Each number is 500 + 40 x the weight over its row's rms, rounded and kept within 0 to 999. Layers, rows and columns count from 0. Numbers have three digits each. The size before them is the row's rms in percent of the matrix's.

# layer 6 attention key, 768x768, rms 0.123, rows 485-567, columns 96-127
099:427481509533549510464519553486576604478494476456473512576483455549485488461471467536500517462466
107:405524501525507427415504475466477474500577495514480522453563511415492519478449520458505437484443
102:522508484456499497494530512457479473484521588506461530467596438529418444514443502481546557509602
105:457524482535555529494492456490522550604546501514611480507481512457608538508495471533500465410579
102:476522477459493559527559530472576533527468488416529500493503494522484497494481544476480504408582
098:545478536484437461566524535423566471529507493534479539498473526555482469497471490555480458505535
099:400459518528475505488463513471540401507506480493463558483473462465503487516468521501413509453452
100:512493539484517525499500553555499491437538570527480529522488499501494462522498514503543520530406
099:535527529437491540451526490437495489439479456495504553506483561554563523511496595445551494507505
107:523486518493455521536526580530485448475491426462507535523509607529547519517534510504473545524487
106:503566498509533522505441585468453475524614392453569424445482444498506439511502461588481489472476
106:442421566492502442548572543497467558507565551495532495504428508500533483451458514477444442477537
099:567540591483482580502478528500521465542544408519427479541565510542471529454512549555503550510540
097:526569539496562522479427490567578511507541440464529486528516538506473496538530521534543529459486
106:536516529529542528527524586479402496573515458507464507527457557485454507442502482450507523543492
108:503606528546526579546425512510536502462524525532518504495488525547579555492483609561472497509539
102:515562486551559491520466494541491491534496518443491534514516528523523449419461425511543542448513
101:518524526564524473494447503459520564517529443437559587494415477523474510551567495524524494528508
104:596440527515453550518539551446501450458438511484506480489522561511551408473477557567486547580392
115:413491478460496539429500497493454531492492518466513444516509436595489496475494530477479436476495
100:504484456496507534410527425566535412449538539495510506544494555498523543557458506576487445463485
103:457498584414445487465497510466487541474431448554494513466508555473574454476526554498500536509454
101:494483506492493499485504468510526512478513415495528559531450526518459540555516519465448497442389
101:490523542477485477450572530469483531552465480461539535510562475549443479495500474534504493447580
096:486445399495441489509493464486508499448500506564439506442451554515525469477424501511521561478483
107:532448534485494442483440477534528522516503552501447474554433470520544541483416548478510537482526
104:545458473476438533522487563506490504483494529484511420465490549528549520551486470508512516524537
068:465437449429493430416497596527530464479412508522462503501516507442462460483452483490413469468459
072:441397520500483527475512456448532506495508455475474431541455537554500490461482510502532572470439
076:514507540543482588514451519502488502561552541476521487463459465493498542531538536565510468550575
069:509547471487513510539569577556470488487450521453516547466481555487487396498566517474482543511537
071:480589490493527532511471588511475516527413453404438527552469546551451507491526477554493488450482
077:540492436515596531514490583509492527477501494528560497451491534529530499526513517449550532536505
081:496504452418549476504485447510488515505510507479532554519469510488466465560556425543518536522592
086:520534509473474553510498528525459491555483538511537518555534570502463492531473476502479438515577
072:476466498451469549543537454503441493491485595565486443533465523472497568507567544552464514548447
082:542608525559413537536450559534527495506507484482495439556564539485470520458508486536524526552617
089:534502423503509465496506559495471546491534471530434523501418426493474518490462583404443472385461
090:563556466562552567511493534490526511536508522480495515426526546506473501473446518548446570528628
082:395453443511516478518504468510526422512534537517531512477512589496526516533512516521535515536456
091:482562520564471560524472475472489529470484544519525494515504574415489492510490487560495444515557
093:490536573486498492477535524514503465516551401466437506461503449527542413480537433421438467491560
091:567442488495479506501526492430468518521455487453453529496501548473504521567533547540550532604472
087:497515498497536487497457510492562544484538543433488535463527507502489519553520459542530520530571
098:541442508502504547477546497523509547427454520539514542535446496461470486480561527494419452471461
100:427494429464510399568486407521496497491513430525527593551475560481555506531471427526541487497537
098:552450443505503521532442570489496531447528537510460528492499464531482524453496486438451467429589
085:489479513543526492494473512474457446524491482471505397479508564598516512531525543510505503623366
107:485437539463627542532474409501561493451537531504564572500483551488469480547523552539517513513393
123:533548502481488504524550550509481486493486544543548551527514507577517547489524500444445466440600
098:554551482497480515501489480495493466479498558454478518509532358488539478414529524428451499498508
131:491550516541518456536529412565523488490486537502530510504488514478436506474623424568517459496515
108:481466532555474488496499472524413518493478531585473534521426474469425484428510494509495497485555
107:512510560493537570531472458512515416454501468535549490493498443496524438421552539500462541520449
108:553499569578497482528532566584500509524482512467535538516523460460530454509528441550548479470551
101:490526512517506446505503441498463487520494529509494440506497464535515510462501536520459529478400
107:549483481546484475517507453500506565502501576522599494527527554543424479513470541549542519471445
110:460471465463458487526530521479503460485469428461448468458518496572473574561485491414463473541463
105:539534505518489542496510520505534486496491563465488504518489456463482463442539536438516465561553
104:523522463494492490480543430486476573464485561561476589544522543471496510480474522439460510467502
100:428527514557443548564539469500532504512520475442507545497535484534492512412450477511494443503535
105:507452483500484451547451514484515427529465505578511565475485553517445450480519472485437523499618
100:453503514515556510500497563475543596540496515498466474448517514506466505531425503497519564483504
107:549499513518473564541554522475540553523555405473488557455466536560512556546521459495477492519534
097:487530424504497572481496469471457454581520512486491495540505519500506492527425450508500536477550
103:464464554487542473480539573471475529540508628482532517462482401510600455586523597511481412513518
103:468467489513567439547439455483468461502528500558597465525555561488482508556592509499508469585579
100:425452494460474456505482404426466499454542516454457489491412579478485597566494419566419493495438
105:446469544578480504522535455525449454525507476456491454481517460529508509522539452454467490499534
102:582508561494491574535481555496453429498511484512484479488483547514524473501570515530536480506627
105:528486479474468471487504523525500509502523425453486433490501513530404476507491559499499523527473
104:489509511523490521464513518470447538570445521486520517497515544447420490428510541465519521478497
107:529524405438511529507455468532537552455512568408531479436557532475549496512481438468488549465527
102:494478504477517475536492488479530517494511498520497489492492515475503534425532469546447543513513
100:508464435494485449491493533542553512538521506416486469474539537539506463460468444460514555494505
102:571493507550508525515533483512431526457471505503501544461543494515456566521469557434487485498568
106:491524536463540501525459458558423428476459541543513568534535550461539491527471427560523492468503
107:524455561555485495486526553498482416435483580539495491495460507465536393569541560556449436459508
097:439468496521517456528503422497561508545539464528545525512510510441509486567479499524533446549537
101:539491520499522529472438512599547524483486510499574440494493528501498510522616467461535484447501
110:532525530460457517544498480497475482488490523535467548513476476479492497552531487471446504464559
103:462478562527537454507504530551574477531488495527556559571566503412475463516483498503535551515467
099:518420562491507460581512434493489442577453509533521514556474447498551482441504514480467508578428